Part of a small language model's weights: 2092 steps.
Each number is 128 + 32 x the weight over its row's rms, rounded and kept within 0 to 255. Layers, rows and columns count from 0. Numbers have three digits each. The size before them is the row's rms in percent of the matrix's.

# layer 11 MLP down, 256x1024, rms 0.0493, rows 117-142, columns 768-1023
102:113141098070130161121112134098166129169210107163134123092130203151083149180105149099193161203178116082154139138120084139099136127110212119120113107064117089101103097170118168138091143139088134146131151167104139106126111103185110105154102085208126149119138137158153127139135090146139104176151130133118137168136133151135120120114104139101151136140099114163143127165117193073167110100123052059156118121132128093138114079087123168162064149087165123153146149101109111145167102137089156136103186113106179070169166094107156170092144099139118176132115106097178094195129121147091159110212155102095112100175152127115212140070180158100134142153167165095116116085085122120065111143138123133123092145103151143142101127101124081096137083153113146111084100130132124147142203123142152
100:077129090160099137124167129116113162103093140147114094131130115166153145126089051124142075149177136140110046153175129212148159142156081099131219218109165127068132082153108136129125175124062171129075158081097071153104120112126122111126139070131122068066117091083107128158112161095127143113148092113096144127213117170169047187122190076142173124086095114130093121118170114079147132122211106122126080154074094125136143124121083161169094096125141147146156128127140155150154134095116093150131123121116071064116151170129105087156148120126131083152124160135089100129182112147124105122137085126124072131174156093126142126124116094140121119084133138139159126108157114092182078158163167081141170134142092125152115197081124135181122131172104145152115136085090139124137181123119164
101:164088087126095119100138132089148134123116114171130170148136083105138154134110130101172144132159089123126131114113173147112139178154170156176108105166122141159169108117136129102172119205063115150104099126117155134117095156163151146104139055147110137144169115094169140087029103096117124117129111164168134169159131107178134159078176098081154103096141072038117097128134132127065098062182107105144128103095057136174180184108122144101104096117149188116172162116083099108133066130158096117077166082094155160089107123124153191116148130143109186156117140118143135100100167143073162168154118094089153095168067072107162133146142109095167103183124106147086117122133205156197105143143088172164081101166085127098141125184060138132148136160112109118148143150098179111087139081131097
102:119077124126127161163113146123091150137117043164072121145094143181116177122160115155126142154081182122149128092176112078097085121145160128159102145144110153160105095112221109119136192059128123126164092136148173164140150126141096138134127122145146138077177115112182118136114187124165197089124111090178183077138065193190105092200140103163133144099088119161112170143127136134177146152188090118118121166088176097129169047085064137152175105071145144122171148068137167103098100130163149144119102093195177114111091084089111148070086141143130139178139124132198144185094120160088059121094150117117083163171212159089145110131138156118116148079151106113158185130111176137125132140192118136115117118103144120166098183135152123103119112155099080135151081085114180106154145195117087
099:115142132123133139121161101126142128136127112104105137160188130118138151103144099096169227171119071183121090181184153174157077121140144124112102157111114035136067145122109133132108170058101078075119112148189134165086127149130158095122125119173144151097106116135073122111063162144164131144116144165149137102138087159174083156129107122152091092125125073126150162160145142125131145178147113127123108016139153061159125165153078123141092159104177133091149134110114185125123145082097089117134186099096169099105179111204096138157199104162202133107127125108162176111117134152124156111112130126133101131108112147141185092147115132156089146142174126176088156178117162141166144124090131108124150182122164127135133124054097130146186152160087080125145126130074145118114123149132155
098:136115124145146068161151127108093160103096122120124179136121098102136162148157110118084131168113070087195160149149087134159111128145053097080141079134134092141128119156168097074127108126122116116107060146153139193155136118107128171121162143150111137084170145131150087112184074123045123119131121097113161195147142125123046107128092156138087099110128077176129113095165138106094138118180131098116158121127153141102101122194127158143166129149126146087082114144101149141137053102038135069152131129139063148171120146141127092137126168147143153146141133182075200120099116143156093135135147167124110146113101079083129133163083168059130109153142097114155239208123129144165049060123111126112123072195185145167162096126133095235110108133114093149097129100121048080094115140169087
100:137157150101094080112095124131125089143129086102070172096147113083110156106131137136143155120153112114113148109166171131067097128128145110117135255192195109163081140150095131134146064186240105102106127137120114091145114112156102152098138107121118111116085137114108143148129084151070139124140062097093130122139123094171073115167140169181107105092083112156114090128132096109172140088140125154090135072066116076111142147091106100113135152100131150044105051047164116118127129110108134135116111112125159091101093101090148071177162166137115146135107144129172125165069138116119144120146135085156152104123159184153111118116135131159128159080109135116154133155092179153122091147114172109157130158115155142188148118135080065184184131125125163130106088115197133133148175122235157
103:151097180108085115147126148117156125156115174073158134139127155153091110148108122093105106087132137105089144141136184089158165128155076160158100157094140139124118177176129067173118123157083152146151139095146120127084137072112099153118109123090173136129102189107101167122149136119119113163173166106105116145158139099115124160167160135099158136155153190140139148142121112176113122162090109142144183107157141103130126104145171128142063101065125128108112136107210147141137089108131192128154076056134090121145089090109144149125083123129159154163132169139120120106060095076113125107064078155136139113122146106163111130142108085170040078162127145134143165131166204153168115173108143143139147136176113156116121150096112066095084171161115147101121181171093139185136141146085112
101:117170174143098096142133144102124125107214138139121130175179089159142108153182135159131102127136117171117167115155053125096089145144127114127065123125161107056094169154133138126170093134135127087100084151168160095073180175152134175157146144145097138133116183187113149132125155090180057064123106129152103103121114164103149084156050130160113106116170100121110178056182150199156138232142085117125109142168083142176080156135066101122141084141159144100152112117106164106152156121136156102116134157107028154133165149196121123188126092101147151139128187112086144119132144131133141203093139160128158166203123117203103119145109178136105122103127085128087148138152138166139172109133114175139090222075081141136142090171202125108150071126146130126101104092101127177094139136115137
100:130148156133031167061119058146169159099094150179104099130160046099118176110157111175118115101038087155086158142177122199121065090151168161111158138135153181145110127104164142073141107100124188122120112105104164192090129151079146116154160107164147153128085096198153103145097163114069152183071159215165122138114144121118111136133175159141108108065158112128138112137121094128095142119119112129145126117135090133116150118146052133112092163112145148146170096139128149070154108120156147153157108121129175168089112120103189108123096154192130110162103147104197138131148080111103189111090084196138123148127130046118132157149145128174113134134116133161114124209117113139089112078092089114086179090094118071146086169103123162172142113073136110148123117169131061135095117126177110
099:115121174054150112175135162114132123105164149163120130110105110117107126096103160120110113080150123124153155102074122139108231176128092103117120126143147121141163110185151151116118128100141148149160128165118129191057169101095100130183145129147128141152130153115095121168112170146098155148139116121097180056190131096099162146187121107094149107132097160148171095108054127104146117110145145144067146123174120142110138100143082070071107102121135099180196130171152105131144126101124150129136045133063125166161124179187163121124105104157120119163152156147175109154133099106154070147151118202175159158096127083085173138111121157146091112057104164132107142133138177189118104100112087117162166121134128123122146161201072118120161164114168107112207171071168137174122158141140183
103:226124169111103173168209103098158082164078092164127134167113113127085163115095152224122133133168125153129168128133076154097100101118125173194120125144063166076154110198106131118152121110091137075163171105048069132123158100119124110065132087145141150122118137130132076181101160112133166140096154106097080139163107125146119134195115130135119115130100164101144006143094123104070073097082127075128126096076155147169167141129137118209157155107184113147110141137099096129123074094093092126134122126211158136114139157116077129187140119143197141137139138096150158138101115129105153184126130108131135119132184138182108160084061126169070183132153171143158105108197119189107173091178095038094126174144092127113166157116145120158105073155151132108164086119157129139128169166143107
099:123100133114121098114078126134068125118112096178122086146129210128175132117167160142138133155132103165057171179097137099161162105083060147084134167092080120181152083171094142111163142136165159069143174118115113101124129127147139118114069152183117181160107075154125107155161069171121193106159112196158135137100088072095148141104129155080128168143092136130167122110112182080083145153145129118133136114103087101051130081133180143162144167129071093134103179086084127150095092144146135061121146175185204147085134061187167130092115151096113131108132096079084150126126086104124155152040135152093148096077106174100121160107094139087151123142117085065129099074146163139135108123102086086152119164115156125100145155111121105167124133137139100125106063112122137146085131061083146
101:195164102144121190125127087161121099157199120131120133113076092114116164137105147215049132150110113126134151094179120167158135123104116132087164178110032138156054181103105203175169114129106149205107113112127080093134111162089084103082131135073123171092151138134086164175190200168110074114123117120094164151121109130099137151121119119113078132034092133061137159101115126123161154099095092105111167082163090164109094099155111164121172132190143108134118178167133142142135125146100111175136110169130065119188069119112080137137091096132206176167121118125128101160122105110135103142071219162098172124192113122182139117106106095148109138184156078142142126117134111125104130178087186146162185133074115149133097104138153177122207150132131132144086066145146144143098122164086171
098:136147152142144139141142145124100133123145132119086141163122121141153116138107140101156087147163118149146140154110131180109189160145153171211138127144089086175163093097144192136143085124095098142164124159140144117051132179074104132166188125086130118151130069125067072157108062076102171095060132100137166126159085118160119074115106066117111131169134116128072129127092195067063165132084124131138172171106146112145188134089133140183138119170075160131065157172164169105071106098083091135107188076138130153124117137159131098091046093083154148115166081129157099121135113066143130151111113127091104179126150114121112123112175062156158142126147099142167127096179145142084135112044118183098143092163075199105116155091069136065111157117145224198141155091114101154187118134101172
102:181090132131139130156161137141151116135147135114104092124187134119116128144135171120152146083109144123150156150127033069100125150111114097099130087161157198175196090101163102158105143075133119040184139115143148133127098076134191148144060186164130166117107084198192178146158194124123125172108128143112147182157057137114166157137189140106095111103148150147101103170115135128115137060125111127138152153121126124136160098041138149129137107183178099129167097104113111118135125123110064125127178137180114087164110217137229178174122107109076198104149135077091170102097133129170079118118100094110117092118090160145124050137118128143136139129024060106114163084183107114114119094160138131138107136153170129098185158209148172125169130124102102122131164131127130112152134130165141
107:180134129135155101102112145144123161117140130144153090116060153118125120133129090138181102096123121197115127134101157113168102131129132081100096100118110114161124124160127165112150132102094090139105137145141142114164180133172081127154136159118147179153142095148117110149129166155091126123119121120139105134141121185174144209170109111097137151105123131104114088163105118075134153122154151106157181127105074122123082098155135081099157120146149110160162147146081125115115220184159072168151139095107118139097129160104157174115167173194143138162097113162139168146121110096161111169159114114167217159095118168150134161156075079079124136186082134129143162144115139133136081148134114079085130100077157128116204104121105113170141113160113154149121129081154150114140090146118073
099:178171194071119163120134126128135134131149120137056121093103084140128130138060095110085190093092153129105133165101053128156147122130109078138078145113125144119179146131124129172148172090041176109124069108100151149074132156125169116089085092190194107092068093123127131114104151120101163125081148107104115154124102120134136119089140160164136116119077137132129104076096104144109136092169174117153138177133092132119148199116145106138127158152132169187105105167070123139133088112076117111125107126082086132048135096185142103110149157183103132134153144141038165135155135134135087072143143161106170171143217123188179134117137071079091119080111159111123144143129104154162119168104079115174085104097114107099047120132112098146067091104123172134087117124065097149161134069140155
095:136134166127129112115130120077094172127114110093151145103156116165124139155154134184153100130097092185165145121117101090140131106179112126147178062127066109104200103071093147108139083123134120091143134148118153069192120053152143095151189143157126140144109153168109076182106121131124086158119133119128131146130128152106176127152159161080180116142141099176181139093122147172137107130109145117143166068119189112095123081127144127163118095151156153071152140091115114141144098159092108091119138157142129134136144119158135113119210131100113100132145141137137130163102124101158109173080174154129142133103142106123151121127091087054145057130106175148138086173141118147056112117151170153195140077134179137088081097132174134165139112104128093121147199178090129117134088124057140
103:142147112139171119117146112078151171118162159126081081128143146145112182160096129114172124164157136124152118173141164120128089148165140097138173131126138154143154116186072131116157159160178077118151157104221173091122132150156150203104160172131204077160121152109181123124061103162133168107138175125177121145113187104114096187131106177141196108174137141124097126137139114142108154082128143167146154128107129111100151101105026091117142118110162093084134167126115100165132150115094154082172137134122126140098127137144174084105160147108111143118159101115090154100136100111133121119154149113202054159125149056137109086163089140168105107152169139156116131178111098166131127107142073110115085117116134113120092116074072155102128110084152140148128157094114131134092093138130066
099:179142105141142108134157068056113125137145134094097134160129172152119085153079138142154099139153146095133147027120114133150158125182130119140078180133141104123103159121134136153172147097119076073106084136116159064139051171103129094164087087112141134123093147144154165159182112208135156154145181167164123127075154063198081140128170124111121162087146130132201090107121111186127124125121118136128059166059115155138155100123138146142137083081148130165124067109078181155162087149115080091089140153188148147152112049057164142133136112082140165171064158100072093098128116139114151141031173074107062107093191169126035162140187143123124150129161092117131148197128142115138122153157099166099179142138128104112084158180174128107098114114088118139123184121134150132115113111148164
100:116093144175131086161049092094132096130114120121138080144130156085153117127127168119097165153132148173112126117162146049183166144118172142169172108153162103084147096149138129160064225076105115095154111112141152080147181149096151180096171097116140133133136098130164118152080101095170132080146163139086178108089157211153205113124159164109102152104160174163073164161071145138095089090105109210139112220147132086168135118123134070136115187138107115106169162084115039131132130104208160114083068149187098132144099147164112116151236126111115156109103148121140152132146127103155126101116072142151160156133136132140182091149127145113119158152045116145142152115103122138088109142063103115173122117175147139131135154110075127116177136108177057080106106060127118146111092142136125
099:160142085168102099096126114150112092142177110112139066170125086159143083153089116163150144098104113100118148141149142118151110120108124101079098122128124098103175184133183166095120133156147150145146100124074158115160112120107146127135106129181173131101126175190135135138067143182089167134130172163087101181158077122113067076116103104161159082139183200148093148152134116206098112128126163101076083146098077112129193095075129118087170146140108145185123112134189209093166142113198113107151090113145186113115115109099099164073087134112152109093135143146171138142183119157079128189150109118149100055067116127154162131179106132173087130128105135133155078164136162003124115159095173186124050099072125110102184084109134132104118143128172183134109094133071144090093135118095138
097:097126152144170188115094082151093118146124107164182118101139117189130112169102132156078135094089105077125122166056128089155156157103117162154194106077149118136188163155115166121161101183196149133104073209110206184065130126118156142140121130119086118140157097147173120088116180134111111165130081107079154121149181134124178089107152175186149182160133166142127178113122126129103123105129134104149078116123150090167084109117092125118142137124074080143136079151164152110105098171107124113196175137101094130124136129150082105164126110115082138144158134165091101082144150134147177174157112086119154159191125175111130092106159090165115155128120125154154122169136099100095096148147135134096175167093125120065158152124176104079146114084151096121080108168152123081160119109108116
100:147123142102154118140123149048117117147106124123159125079178125176127203129069069142065142100111139119154176162077112173091139176137090120068082128111131139181152012127160107121077112119110087206106073145111124147096128185126124112126146145130157125084105152171140189149164104147121150106147116106116155149144123097170147180163122084103109140200197149109144117087131155089221135152135088121145145153175070119105129070150131115186116130159117088108104087145136151086090125094124121164122088092134162104194094073151140066128154180096151131174134088127151094096124176138135061180149097109135159065111147087074104103153147169141111100166142110056096136148138090117150139097155145083136105155157109140184090081137122143117140156153141127142135158127098188198143097149156132
099:144120134144123127105110173131156103100114163111199094188129157121120173158125184047137107123145163137158148179098142123150120083174143082128110180066102093156188099092134106131141147097153121144100196167113056181181086085137116082086130139174177154125097077094127098154120078105121093083121085110133142157097174113098146108126164074096184101202175175124157127074163150141192173133094180119157094147121127100073132160172161111068122164110082079201126096084139068085103098072121108122112096163144113086115077117166119126141152109159135168177071124123144132174136122093103109142133142130084152102169100143070151162150135153086052089129085109146120097091162142106164122152106104132091102107156106111076146117081136105093174131158145147143132101038131140133124129086135145